config.yaml
n_layer: 17
d_model: 64
n_head: 3
head_dim: 32
norm_place: "pre"
qk_norm: false
tie_embeddings: true
init_std_qkv: 0.0741
init_std_up: 0.0741
init_std_down: 0.0
schedule: "wsd"
train_tokens: 90830000
steps: 11088
Each number is 50 + 15 x the weight over its row's rms, rounded and kept within 0 to 99. Layers, rows and columns count from 0. The size before them is the row's rms in percent of the matrix's.

# layer 12 MLP up, 256x64, rms 0.141, rows 0-99, columns 32-63
107:29 45 44 49 45 48 52 46 55 70 40 23 70 26 38 39 76 76 66 30 52 39 79 36 53 46 47 63 51 46 50 59
106:58 61 50 66 46 54 50 46 74 49 62 75 31 40 69 28 76 65 65 24 32 37 61 60 48 82 62 65 69 50 81 55
110:38 45 69 32 37 77 49 40 61 43 20 44 34 42 57 25 34 58 47 54 45 56 36 66 13 47 54 36 56 56 57 34
094:58 30 50 34 16 31 37 55 41 35 22 35 25 51 40 24 33 45 57 62 61 75 69 48 19 46 50 43 50 64 59 48
101:49 81 60 40 05 48 53 44 25 55 62 49 52 41 61 65 83 58 37 44 41 50 72 60 66 49 73 61 46 35 58 71
107:49 66 63 59 57 58 47 51 68 49 39 48 44 43 48 26 59 59 59 48 75 99 29 52 23 69 44 36 83 55 77 47
106:66 35 44 64 49 46 57 44 39 42 48 37 60 66 44 45 50 60 49 32 61 62 66 46 77 50 56 63 26 64 26 23
098:60 44 28 26 44 56 66 47 49 30 42 41 49 61 57 41 42 33 44 63 19 72 58 48 55 70 45 62 55 46 21 51
089:33 42 51 52 66 44 72 30 32 60 56 54 52 56 51 15 31 65 34 65 23 61 49 55 27 43 73 38 37 67 83 35
094:85 45 59 31 45 56 52 42 28 38 26 48 55 34 83 41 67 50 62 54 64 73 51 71 71 55 55 65 35 78 52 53
095:40 86 33 33 38 38 35 21 32 77 69 41 42 41 33 32 77 32 52 50 09 50 51 63 49 50 53 41 30 55 38 42
102:23 17 66 56 60 55 59 34 32 76 44 58 28 58 34 43 47 74 63 53 42 31 22 76 52 66 60 48 37 61 52 25
103:47 42 64 25 43 41 61 70 43 44 38 48 55 47 55 13 64 35 30 51 41 65 16 57 37 49 61 43 36 69 56 40
098:49 67 48 30 50 53 55 30 57 44 38 31 52 44 73 36 47 21 32 42 34 30 20 44 83 27 53 43 51 62 52 34
101:38 49 68 34 59 28 48 25 65 66 38 59 62 61 55 43 39 44 39 25 39 37 67 44 54 62 38 26 34 63 35 56
112:49 35 44 62 53 39 36 16 54 38 46 56 76 30 50 64 50 39 35 49 49 32 45 64 57 47 42 18 48 49 47 46
092:53 39 33 65 48 73 48 69 35 26 29 70 43 28 54 39 43 61 50 66 55 46 56 59 30 43 60 82 33 58 62 56
091:31 54 79 41 66 75 39 68 64 53 37 48 51 56 20 45 43 35 45 51 59 56 77 49 71 28 52 51 59 55 62 62
104:37 56 76 48 74 10 49 50 25 74 42 51 41 46 41 34 40 30 55 72 34 41 58 33 56 56 28 58 30 39 50 36
090:59 35 62 51 37 30 47 41 64 35 47 57 41 25 43 28 43 40 28 65 28 47 71 41 44 74 62 23 51 83 45 54
102:46 52 49 51 51 55 53 46 33 25 60 18 43 49 73 41 47 53 59 56 45 47 44 75 70 73 46 76 48 24 88 42
112:59 42 57 41 11 61 61 65 66 74 29 49 34 52 52 37 54 34 37 24 62 45 80 46 31 44 29 55 52 42 44 23
096:46 19 24 51 36 41 32 55 58 36 68 54 51 32 38 62 57 20 40 49 21 35 54 52 26 41 52 23 34 38 34 57
111:61 48 57 32 61 61 35 41 38 48 32 73 32 31 47 52 40 62 32 54 64 23 51 55 42 47 68 35 48 48 57 32
102:35 74 53 24 40 41 41 42 65 52 41 33 78 38 52 52 69 50 58 66 39 49 49 57 63 39 64 62 62 67 41 56
094:28 34 73 67 47 40 41 60 41 69 58 34 29 34 44 35 50 27 35 59 42 44 49 46 55 95 64 30 47 55 29 27
095:63 52 55 29 43 46 32 46 77 73 57 46 64 27 40 34 65 72 36 62 65 56 42 52 38 42 30 40 61 15 44 46
093:28 40 58 40 45 31 34 47 47 57 27 51 54 55 76 56 68 35 54 36 54 60 62 48 31 45 26 80 43 57 74 72
101:40 57 71 13 23 17 42 46 34 47 53 61 43 49 48 29 60 50 57 70 74 58 35 56 51 31 63 36 37 51 25 32
092:60 64 44 22 53 25 55 52 41 52 07 47 45 52 59 49 45 34 65 35 64 48 43 62 22 42 49 58 45 39 27 41
095:52 50 47 62 55 49 87 50 54 41 52 62 56 40 54 36 55 17 63 67 61 32 62 45 10 60 75 53 25 60 08 51
101:11 17 56 41 44 43 43 50 77 28 42 37 50 71 48 33 48 68 46 56 36 53 66 63 66 44 70 67 51 28 61 59
106:29 53 53 34 34 31 75 58 38 36 50 58 57 46 35 41 47 68 11 50 51 39 66 52 36 36 74 34 29 34 38 30
102:67 47 51 52 38 73 47 53 52 71 56 41 51 42 55 48 50 66 67 66 59 51 35 84 38 68 39 73 66 13 68 52
091:23 64 71 49 24 27 46 59 44 49 28 44 63 51 45 47 26 46 29 69 59 61 55 41 64 29 51 51 38 37 54 54
092:46 46 27 43 85 68 82 49 34 47 63 45 50 47 45 40 59 51 62 64 32 60 48 44 59 56 35 64 41 32 56 56
097:55 65 29 33 53 41 71 35 14 33 44 61 32 46 59 52 60 53 55 55 53 55 35 30 69 34 69 63 49 36 48 64
095:61 36 55 41 46 36 22 40 61 54 39 32 35 28 60 47 31 42 65 50 32 49 35 40 64 51 64 43 63 37 52 78
094:69 77 68 44 40 38 55 68 80 43 54 62 68 41 16 59 48 66 52 51 27 67 45 85 50 44 55 51 61 49 69 71
104:41 70 65 65 62 41 52 60 53 27 56 38 59 72 24 33 61 47 78 64 66 72 43 43 57 84 67 56 55 44 43 70
101:55 56 45 81 50 35 42 40 61 42 50 66 45 50 47 47 69 47 47 32 39 48 59 68 44 28 62 48 86 32 43 49
103:59 45 53 54 55 50 45 38 40 38 43 47 25 52 37 37 60 67 46 65 42 89 37 75 74 69 48 32 43 31 53 49
099:20 58 47 66 68 40 40 24 28 32 55 39 52 52 75 68 66 44 45 58 35 58 66 34 55 47 80 43 60 42 34 51
098:31 66 48 52 61 50 38 37 60 53 94 70 41 59 23 47 54 58 72 33 36 56 42 30 45 26 65 56 44 41 31 46
095:32 37 25 43 49 42 25 12 59 36 29 64 43 47 71 52 42 43 54 85 50 26 63 48 29 32 53 51 65 43 66 41
102:36 56 74 39 60 30 54 56 92 74 63 36 11 27 55 55 47 40 52 47 31 41 53 44 38 36 79 49 50 28 49 22
093:45 47 60 56 41 32 40 48 42 73 50 51 56 47 43 61 73 63 37 46 33 58 34 44 36 48 56 68 60 46 67 42
117:26 48 42 59 21 47 49 39 37 41 26 31 62 19 61 50 35 62 50 47 44 31 37 87 33 61 39 52 41 44 46 60
098:58 69 46 60 45 28 49 52 52 71 40 34 44 44 79 42 59 33 81 56 55 58 38 71 45 69 40 55 34 63 38 51
094:47 51 25 46 52 15 46 61 58 22 36 14 30 55 25 58 26 54 43 39 28 59 47 54 45 59 39 54 31 57 45 40
090:60 36 62 20 88 35 41 47 56 52 54 48 48 75 39 54 62 60 28 54 36 56 60 67 65 66 62 50 39 43 49 55
103:26 60 30 62 37 41 33 34 16 45 16 40 47 65 55 41 53 44 65 30 54 69 27 45 33 38 56 71 40 35 62 46
102:56 50 54 71 59 78 46 26 42 43 23 76 68 52 56 38 42 37 34 67 20 79 47 69 19 56 59 60 56 47 61 61
079:63 31 50 27 24 54 65 46 37 35 34 49 34 58 42 17 56 44 37 59 60 40 54 54 46 35 44 43 51 43 41 63
088:72 58 50 44 45 41 36 28 60 59 32 30 68 29 61 56 27 73 51 42 44 60 51 57 53 59 63 60 54 56 49 47
098:43 51 38 48 11 73 76 71 45 47 30 43 72 71 47 50 57 35 46 23 49 60 63 46 58 61 54 59 67 25 44 51
107:62 51 50 53 48 35 41 53 74 68 13 45 56 42 27 60 66 48 37 52 32 58 72 42 24 60 44 79 47 59 63 60
108:63 20 33 39 53 24 36 25 21 61 32 53 52 37 61 23 43 41 37 65 65 63 41 54 61 41 47 57 47 65 26 54
100:66 39 60 44 43 36 41 54 38 45 40 50 62 63 49 47 51 23 76 46 23 49 61 38 50 33 78 42 66 50 50 44
110:36 79 53 46 38 67 24 55 47 47 40 46 41 88 26 42 56 33 48 45 17 59 61 68 66 72 60 59 60 50 78 49
096:30 24 49 39 32 49 46 44 68 50 40 64 47 44 63 31 77 41 39 43 61 45 42 82 65 45 72 44 31 52 45 48
101:30 48 43 39 49 46 26 58 48 59 34 36 41 57 30 53 70 39 51 46 64 62 25 70 73 32 39 67 30 60 36 65
097:26 59 48 36 32 56 43 72 29 58 65 60 44 24 64 40 55 65 52 26 48 70 59 56 45 88 49 58 69 13 54 44
101:29 42 84 23 56 74 67 43 59 69 35 52 45 37 38 22 46 34 55 29 53 27 41 38 16 55 60 31 52 39 32 50
109:50 59 66 63 54 53 81 43 24 38 66 52 64 47 14 32 40 47 60 45 58 65 32 43 56 44 62 55 32 36 14 29
100:65 78 56 39 14 48 57 32 56 50 30 74 45 45 33 36 49 38 29 35 29 70 49 60 40 54 66 57 61 23 17 46
104:39 43 72 36 41 53 68 43 41 58 48 37 28 38 24 34 65 27 53 36 33 33 51 53 43 50 67 60 51 42 61 25
116:61 59 62 45 33 16 30 42 34 40 50 48 44 62 31 40 41 45 52 60 49 64 47 68 81 53 77 57 52 24 38 17
094:44 48 58 50 42 40 76 75 59 56 45 62 70 38 68 37 48 67 69 29 50 35 62 70 40 79 45 40 44 30 64 50
097:36 42 33 40 23 32 69 43 68 50 36 59 40 59 07 62 74 31 57 46 47 74 49 46 29 41 58 58 51 45 58 63
100:35 50 46 54 48 40 61 47 56 21 35 26 26 50 66 47 64 30 35 62 36 38 63 25 62 41 48 83 78 43 72 49
095:55 59 50 38 44 23 33 64 57 45 34 56 58 40 53 65 45 34 36 69 50 37 46 79 49 46 50 47 42 44 52 33
095:55 58 43 16 48 89 56 32 71 64 58 24 45 52 56 30 69 38 70 45 33 69 51 51 44 55 41 73 48 59 73 66
109:43 31 66 39 49 56 29 46 35 62 30 73 42 79 48 47 55 39 44 46 42 52 35 61 98 69 63 64 49 38 51 73
107:70 34 62 28 58 76 45 31 35 74 35 54 30 50 63 34 65 57 56 53 65 52 59 76 73 44 60 46 42 66 78 62
109:68 40 58 49 22 52 44 48 61 77 67 57 72 54 36 60 33 57 73 50 63 71 42 81 86 47 50 54 48 35 48 37
112:57 42 68 44 32 42 64 26 60 47 24 52 37 48 57 20 59 82 34 30 48 46 22 63 53 27 63 37 30 47 51 08
094:60 64 40 09 51 38 42 51 67 34 42 53 49 61 37 43 25 31 56 76 55 35 64 64 47 65 40 58 50 31 59 53
095:66 54 57 61 31 53 12 10 53 89 12 45 56 43 35 41 74 45 56 38 27 51 47 65 44 68 30 40 52 43 59 54
100:56 57 57 64 63 47 81 28 53 52 28 55 69 42 38 53 77 58 23 71 45 57 49 59 26 64 60 77 40 44 41 53
102:41 58 72 28 49 34 57 27 58 43 45 40 39 58 76 24 62 50 77 24 39 77 22 59 53 79 41 52 42 42 39 26
088:50 48 54 40 61 64 41 59 45 44 45 54 69 67 51 67 36 29 25 59 67 38 45 77 66 54 50 28 23 41 47 60
099:46 50 47 50 45 41 54 69 49 61 19 52 34 78 28 49 57 33 24 54 82 39 57 60 31 57 40 43 40 49 40 20
092:54 87 50 33 40 48 35 34 66 31 59 43 46 51 64 50 33 27 47 27 57 39 39 40 66 59 59 42 43 50 26 40
116:82 52 18 51 60 66 36 42 35 62 53 83 58 35 73 46 71 37 54 37 64 69 60 59 47 43 54 59 68 63 46 45
109:58 61 33 70 58 39 45 54 53 42 14 48 65 52 70 40 53 41 68 77 56 68 38 63 47 57 58 54 45 48 47 98
099:60 28 47 45 21 43 71 38 76 54 32 53 27 66 80 57 53 48 37 39 45 54 27 36 59 27 63 60 38 49 61 62
096:54 58 37 59 50 21 63 14 38 44 62 48 50 40 54 48 51 29 56 43 51 62 51 52 64 37 43 69 46 39 53 61
107:61 57 45 56 57 37 67 21 51 49 32 33 52 51 74 46 72 42 61 54 52 30 40 49 42 24 55 83 29 50 43 28
095:56 42 46 47 55 39 31 52 57 43 38 44 78 32 42 43 64 67 61 46 33 34 40 65 41 43 34 35 22 48 42 23
103:61 61 59 24 46 45 53 44 61 78 55 64 59 55 56 43 35 66 37 41 40 22 65 62 45 43 81 55 27 42 54 29
105:26 44 19 43 44 55 73 51 32 53 48 38 45 29 50 27 60 28 29 51 45 50 51 42 53 43 38 38 44 27 34 22
092:85 52 53 70 53 68 54 70 57 63 49 47 61 49 68 57 49 42 71 17 30 68 59 44 70 63 61 86 42 61 59 44
099:36 77 49 54 46 65 52 39 49 22 35 31 48 55 44 18 75 68 63 62 42 72 37 97 63 37 51 61 53 70 43 60
091:29 64 33 33 69 45 73 49 73 30 46 39 20 51 54 42 62 51 39 38 59 38 67 54 54 70 34 63 42 54 51 33
086:35 44 39 65 47 58 48 24 35 48 35 56 62 57 30 24 58 56 59 46 47 60 46 53 44 27 47 72 28 51 45 30
098:52 51 55 73 78 67 57 36 31 48 34 56 62 44 58 41 76 53 59 50 36 58 74 49 38 64 36 66 70 20 76 26
092:20 39 41 54 47 25 50 45 72 54 68 75 63 66 50 62 64 30 45 58 47 67 58 59 37 43 77 62 51 32 59 30
101:37 46 46 33 43 60 56 33 50 85 56 65 62 48 44 24 19 54 34 48 40 68 50 72 64 59 57 37 41 74 49 35
100:51 52 62 54 52 18 37 64 59 63 57 56 60 56 30 57 55 43 21 25 46 26 43 44 69 65 59 41 54 47 52 30